Weights of a small GPT-style language model, trained from scratch on English Wikipedia.
Size: 17 layers, width 224, MLP 896 squared ReLU.
Training: a variant of Muon for these matrices, 159M tokens.
Each number is 128 + 24 x the weight over its row's rms, rounded and kept within 0 to 255. Layers, rows and columns count from 0. Numbers have three digits each. The size before them is the row's rms in percent of the matrix's.

# q: layer 10 attention query, 256x224, rms 0.126, rows 0-55,64-119, columns 0-31
# k: layer 10 attention key, 128x224, rms 0.121, rows 0-55, columns 0-31
q0 101:115164126136138115079099151094129126107188134126145130101117152112129100124144082120128147145098
q64 073:171131139099147125137084143088142176110136113157131127144106144137126159141124127128103170116154
k0 082:118167096139145131104150115101094077141143139120190127124135095132116115071142152134148157160159
q1 106:141103084128162105146119109182133100108158150103152135098138092149131145096130192143143139100089
q65 075:138125120156110166143172162118135125174136118153096127119126134147170111145125109094132116099137
k1 079:173152099089119126092135146167125169152176131137153132184131096129102081150101081129136091126109
q2 110:146170117077169125120095138127098123175121111131123118124117109113105119133115131100123134138172
q66 089:162120161167171116099110105131158125126088156122191118112111142101152146115120096163157176152128
k2 081:117131200158040135168169142115118130094111103178127133071139127126100112142128136149104124104087
q3 109:120137127091123075136126111132155129160127149135123156124108142154155137127138123140171173102162
q67 079:111107130148126129139132125144127153118134138163127080129102141084113121074125099160148147148109
k3 085:104103137108143105146101118114145172129091158164120145126075130120113128123141148121108132163105
q4 114:130117104152162175099156124093145125112123152149163118147137134129080159124147132133139112134170
q68 084:157078133126150164124143101099132086102092164119100121114128111191075163154131130100138082115121
k4 093:092131123119136120118143112087120116129126089120136148148140115120137127113148151111096110143166
q5 103:100121196152124101129119154124118079147151155109149132173104156114164124142095136159128138114142
q69 092:104141155154126138137175123122161145122146145130161147129101138126143155139095135116124140121133
k5 079:130133156084133136129121156153129125114131126095115118073096123123122129171141128090142086133161
q6 102:187111129082116101125105150169095122151120128129173148138141082103108125136092107137137160134117
q70 083:130134181097130115160154136145129162125107149130131112124143141138131110137125098138165095083107
k6 075:162119102128169148136109155126168121131185117125145156114161120118128121107166119123177066144152
q7 106:118142137150109144132160136106071131168122132144125143157127098157147140131090087129150141109185
q71 077:125175145134072104120144142150134111110153110134139123114093127073116129098132082094175119113107
k7 096:144129121131093121158089132153137118142140130093127118110119091087147138137125130141131136109101
q8 104:129179130122108131079163144181103135142126108127097109124107115120179112124150153133146145111114
q72 093:118114191125125144130134119105153128176123106140120194162107084130132143146114121096148102111130
k8 099:155109137164145117147143127119104128130124083126105140158151143168110090122145159137151112079148
q9 091:131170149072111112133121104105132093111124119090118161093122134117153105154173110097149110122118
q73 099:120165158165108167135155084121155072126174112142139172120112159101140152138135122087122151145142
k9 094:139141140130133137139104127122154123133100140096096144102130111075171170134138113169149173114136
q10 100:132093091123163165120146165100086138149113125103135127123179088086161121153113147132130170176160
q74 081:130080124137147167111087119135133152180109138099134144116108152170129090115123150149112071115141
k10 091:139155108085111143113116141086095125106142152157110120166134132116154080189071156097117144122147
q11 097:114105127100141119185132111166154130132117158151097102138117154139120090135123129138125121136097
q75 089:130140193078177139108095136119115137140091153094109104152165109152122155115115147083144120126121
k11 083:089088130175116114118150118129118120130081108148098132123146129209090160102153119140122144121131
q12 096:120150142160137177132150175107124131158118117133172138149040131118112102100104117124123135108112
q76 100:111153158075167132106124153143116133079130135140118113116157107140131165133170142088124132101132
k12 108:108115147123127157120105124174107136155120143137099147125084098154076126085187108131138121156142
q13 095:144135096129127117144131133064120160143138105121136126096175134134136132154092109069119143136087
q77 072:136146124170100156132138114094131110130126125150111143073156104114135134113113117162113107131110
k13 087:104133130122128161110160151122101127118124149136118150137129118148056135129099136135091088112134
q14 094:122133146080116097144145136168114145101088142159150132159140170174131083150129154134144103099165
q78 086:135158100129118116152127068111148130133062133106139134122104126121147095135103096141108110141125
k14 108:137142129110141093101117158102117113146140118077154105153139123145212174135076119129113122089117
q15 103:137107113140151098102133132136110115139132118146126092142153124142131132111138132074126152117134
q79 097:137138102178122105130098112117109177135145087121096089115118125139112137068130168094119140118143
k15 094:146155124129126108128092120089101143112155157157124085113153119161115126105102121134152134076138
q16 100:139127122130079129119156130131166083110134127105140135152125169101120136147101093107163148099111
q80 106:139113189097126162075188151112122109167111145119153138129150147133126117146155152102158149145090
k16 098:115105137094147148107075119099114127159125125106129141102165159164104138152120121123122116172111
q17 105:101109130137140133141105112109103124121149130140136112078157119153111153102124137131161158142129
q81 087:093099112167094143128143134107095095124191102152156100183109127107136101150103138122136146147086
k17 099:150111143138060091116151112121109121109176188141108133145128099106117118143142142126148185122123
q18 110:134124147106109129124128111098100131107117142130106124092115140164163143134156128133121147138151
q82 120:102101084136073141104126157111164115145129142121108095161141132145140141142132148139080143145127
k18 113:133108148120084118102141140114158106097152141159128107105143132114144164150129097136126164118100
q19 104:184134097106117098145132138078119135157152148160133175094114143141123085131128150106130128106121
q83 110:138108125116162123136134105136114113104134157123118122109133132117127157132141149099118143178163
k19 114:143110104131189157134119130091136164124109170137119138065108100088123117148154094132123126142133
q20 111:155145095087115096129118115133140129155148128165074128101140161123129159107092114105180107133074
q84 108:167139148131136109137171158118154132152137131106148127117112122166149154109096074149088087088114
k20 120:147130128122096109100133136115144177108127118102113066137123126113162170118089120097148121142116
q21 117:129148124158102109114126133104135101136154124106163130073098170084166137149120111134160096105139
q85 098:128145116126113111082146090113151147146148150102134141115141126110149139139080114144124130125138
k21 109:118141157144118106103147145119117114119179127135129112139112162082139117148096105124155117120139
q22 126:129152181128112170101155134119138120155136124153124177141076118088131113133123095155136128079131
q86 118:154140146125133153121110134125162124104121170138099139155100154133130087142141100170157142145108
k22 154:112140148174117148126150106168141136128152113131121183156091123128106109132131083156096096126143
q23 109:112096137146137161111146105160148124131124125148121138106137175110105106153119144099134129134102
q87 122:112114122125135173138128136149136096109120124135142167101161148167140107138150135097120155136135
k23 119:083117131145127146116138118144133109085082122140136114112160150148127151137157153108156139175150
q24 110:074134097184123112122156090107140116146129157151143095112108137125117188107122105139164137155166
q88 106:087119142153110140085178097155124110089152133184101111127114110107122152140127144107109135139171
k24 110:110140094156121151084128078095155176134113141151164137122119114096129145096124120126132111134153
q25 102:150092125104127141125120150122108096130155144087119138136160129157165153131090117107152128139151
q89 102:114095104129124131155093084107135116137104141111116152102086148150157118102105113124139128122086
k25 104:116135110077105172133124149113119110086151119098097136133111157139167134141115119079148114158156
q26 119:088141125122184146117111122107120129084111125122145166179152113122156125111112131106095159107153
q90 101:154111123166130156099149144099136104121111118136155159139099107110160121081111095141097158122149
k26 112:127159115146175124124142131135133118113111161135148164118129118130154122094134166106107133106159
q27 096:106102137161120121111138124135158158142138147144148135151118109118113110094153111098095159123118
q91 113:135133141159110100137129137137146132129142166124156117149137149111128103118129142121108116139173
k27 119:124147131144114099159121109149132158153070167110135128145124101108142112136149125113104185126148
q28 111:121168152132120131113088118098087133077152099114152152107132146086157164155132136124104128145100
q92 094:084117173099113162122107091175115159137118122148136126104119143104124130124115108143168130114139
k28 121:131192121099132110136150102087103110111061119093167136109123150121147128161101116106120143131135
q29 102:088107178124142087130111157144145136118118135161134116099162124139089140126143151083120168143128
q93 109:100123120117133149120139131172131167139130143147137121116159155137105112128146157124111096132141
k29 114:099140135083124127126138112180156122099101100169099110104116114146095108101159149127106106168122
q30 113:093108112161083142139150116158130143084117143141139158142136129088124113139134104117152115121113
q94 119:117133109122100126117128120165155139120122158157104137107138095136139088123139115089146115084120
k30 115:082110096127124137125122114165143120127151132166110152156152124133122110097144121099112109125132
q31 122:102118122167119151106134109075098181140121109098159165145142156154142150136130142119102131137090
q95 106:132172128154101142161132095116136124151142116095156148174124158118109153105102166096103145142157
k31 113:143156115176128149150171091094143133139127123113144109143153111124122145154134154103087160105134
q32 103:058067121156126112139122168127088151118133137147133096147118116081125149160104140137141142177153
q96 077:129145128126125125147113142090141151142103169138113153114137110156123100134135127151111113148155
k32 075:155178129154137128133112133146112171107132090156091135088148138122084165140135126117114155131107
q33 103:134128138146170172117105145131094113162144132135128152124114146185125144127153125120098162174109
q97 078:113101161142127138159105150089128109107153120075125154162097135161150125116139211096158100101155
k33 074:137153099118117138122148106150114155065143100145137163156163157135138072129136077135131130115124
q34 100:099130145107122162089148114124109136143120107109116121147138108068109184158135095140116105109161
q98 078:143184155177112104102168141146130121153101106155128135104111116103133161173089174175135142107104
k34 080:102098116112115158133083125147141130099150140076112136110091114089151135189115108096106101119172
q35 107:105105142145084124163151158169106145132147120136146092122081094162135176158127112152060134119133
q99 076:147117187145116137106171161153113124144150154118103137145126123135130118132127112172160140135134
k35 088:105162119175169130148114117135198129118103119090141155116107133117125146129120115080111113119144
q36 111:135120076118132117175123112138090182133084127145147114144166118133109123181129090113129149158122
q100 074:126124122162123107142128133163133096086146089164154084097135113142099120105197132147163138102109
k36 080:125087168100102178130105150138138101178101127122105135140131142110117156135115159160131144140074
q37 106:129132102147123129111146158133137070099120163122106129127115146155102129144137131144133121130130
q101 078:142106148091144138169093108106096127123113148086135158142148145137136137145125121108134098137107
k37 079:116099136108171121117131138089142135119161102096149126135124136117120105148150118089127096167171
q38 109:127148107111138118141125145152057145118131134127124127121113130131112124090113109152105119160111
q102 077:139102151123173119135106124120117116147086126106154125126138115121146080112112137118110118141120
k38 077:119124106138161122111111109105128120153137123106119134180133137141123092099086116146127097124154
q39 102:113107141134130130120142105160111123141140112147110036116109127125083130132129170144086096118129
q103 080:101128187132170141151123147137082135148170164152086113157134126112128113131138138086130117127103
k39 082:163135061150141136111124142110146163132138086170100137140100107142163134150147144096124116102138
q40 097:070129158110146069098126168119123072164160107129153126164121113072129146161134166125137101157122
q104 087:144115118161137104136102121117140134102081111120146146128141101168095158140128157135108125107138
k40 091:132142135097162134099168134136109114101151130097115119079108133150104115112140115152114113112124
q41 092:123120155116147150101121141107150099127169162165108147174068174126173115117109102092135104114118
q105 103:133116127119110122106096120120111130144187113128121140145093130096131105127149170108141130096138
k41 084:092121170113090138151132121073133105126147168106141122114175090093110145150122103099111147125122
q42 095:145110170151131093118144161133164123133147069089148121157121135117143153113129124145118129110118
q106 091:144144086129132108134101121102114135124147106117114096109126154130096097066128136148128116146126
k42 091:124132130116101144122102124135145109104132100119153147131134124082149103143129131129153139119123
q43 097:085143166137143127149129094147148119105131133131132118150105112118107126119112105096125082142120
q107 098:197146161142119118124148097139167144126112113117191125120107124113093142076102121179082121138142
k43 096:168112155130131137158158112168163119157140100101144132116137144107153157118127122167141119110122
q44 097:085147141117145143173147154083134101138123145118128169115135146131143132149125134188103129153141
q108 097:151178120149140129129099095162123118142113136106137162151136115136120107151093124163115073145124
k44 091:094156111122096091167190138144128112142143122146166111140142137115099107090093139136123144086139
q45 090:161110098113133115118074093145130150113118109132086096159173124145129127128116148102125118142130
q109 102:129151038144082162131152136121170128077113127145147117113138136130118119122110106172092089153103
k45 098:116123144141107141099169117128137127121091103148159119144132152150128151140126117113130140125139
q46 099:138125100079080191116112158118110140089108152151168146117137113154134141117154126114086113144141
q110 110:133108129119098119082110117140110131140146159124118111139121167135098094148138162114144148150113
k46 098:082143147099076117153118129126121093114076134142150092106115128152113137175153134109104169102136
q47 104:107119102115136154115157094144174115121130155104155105110167135136111117119106104095124123114128
q111 101:135134144131111140129142116095135126106152121130107111120084138056133138158118108123145120123129
k47 109:108139133117110140111132111179127160136105105156109138090082128181058113092153097143153124134126
q48 114:115117114146126142107121121111106161059099123091112119129137140132133116117114127109116139102097
q112 095:116126129144132165132182098120128175128127183120139123163111103108076121098121139135110129087129
k48 093:137129138171094173119150134139162157104139142135100105180137151157114167084128111175122135120147
q49 114:125135175073162089120118138152118119137076136150131127107195140156128142131131164115122112112110
q113 110:091121136131143100126101127076152115063107143116126133137175147168117172124093113138096106125122
k49 112:086125118125141111140083113124149124070135059160128165158145134152123149129116119111096132130107
q50 110:145103118098153128102129149120159145121112124099115132103072134162103062143152110100127137149147
q114 105:133108110148115132120087135106137129139096107121128148104130126146128088165145169127130109112137
k50 110:103152122117149151126120127100124125143114112100155081113119125163156151152147121137130132125133
q51 107:118086131124096146147112095141128121110103094088151094125114116150156117118124137160138151148090
q115 103:124108129158109155171119128123126146106149144101102111140101109126153117151130113166151156136099
k51 115:142126130133092142156124093126123138071158116148089112124095165134113141099120131142107135182145
q52 111:113131164113149118123134142140113159179134169121107123120121128118171136135145092128121130107141
q116 098:126139104143161154180144116134151110133123167122108153147156162113168167149139138092127114137181
k52 102:147157143104167125142094086069116077110124098114125122129143137113127168097117108087149092139141
q53 103:095103190106175105123142131107141126139078110131132114121120124128118137109145133104137141121118
q117 082:181111128112107113143115138153108118120153114112135111103104125136117116111131145095111096127139
k53 101:098089179111129103143136126115105116134073137152151112148137120153139166092159132110141155105102
q54 110:116093138096120109124122126128124143128131133143099135159100183110107101123129133123149122189131
q118 093:130121126097128141129168048143119123090141145139085148129162140139158104114116114178145132146135
k54 110:124107154120109159113130155138170129135102113156113114159167105123149123126136138142153143181104
q55 107:131115117146108109125105168139070152150096124147183114121107067130106161148094172109143134092102
q119 120:106135107153122141101143151112123155162148117122172145092130113139105102110106124106142151050103
k55 127:088110111157085132077143150117117140134117120138152127151138083156106112093109134105133154105116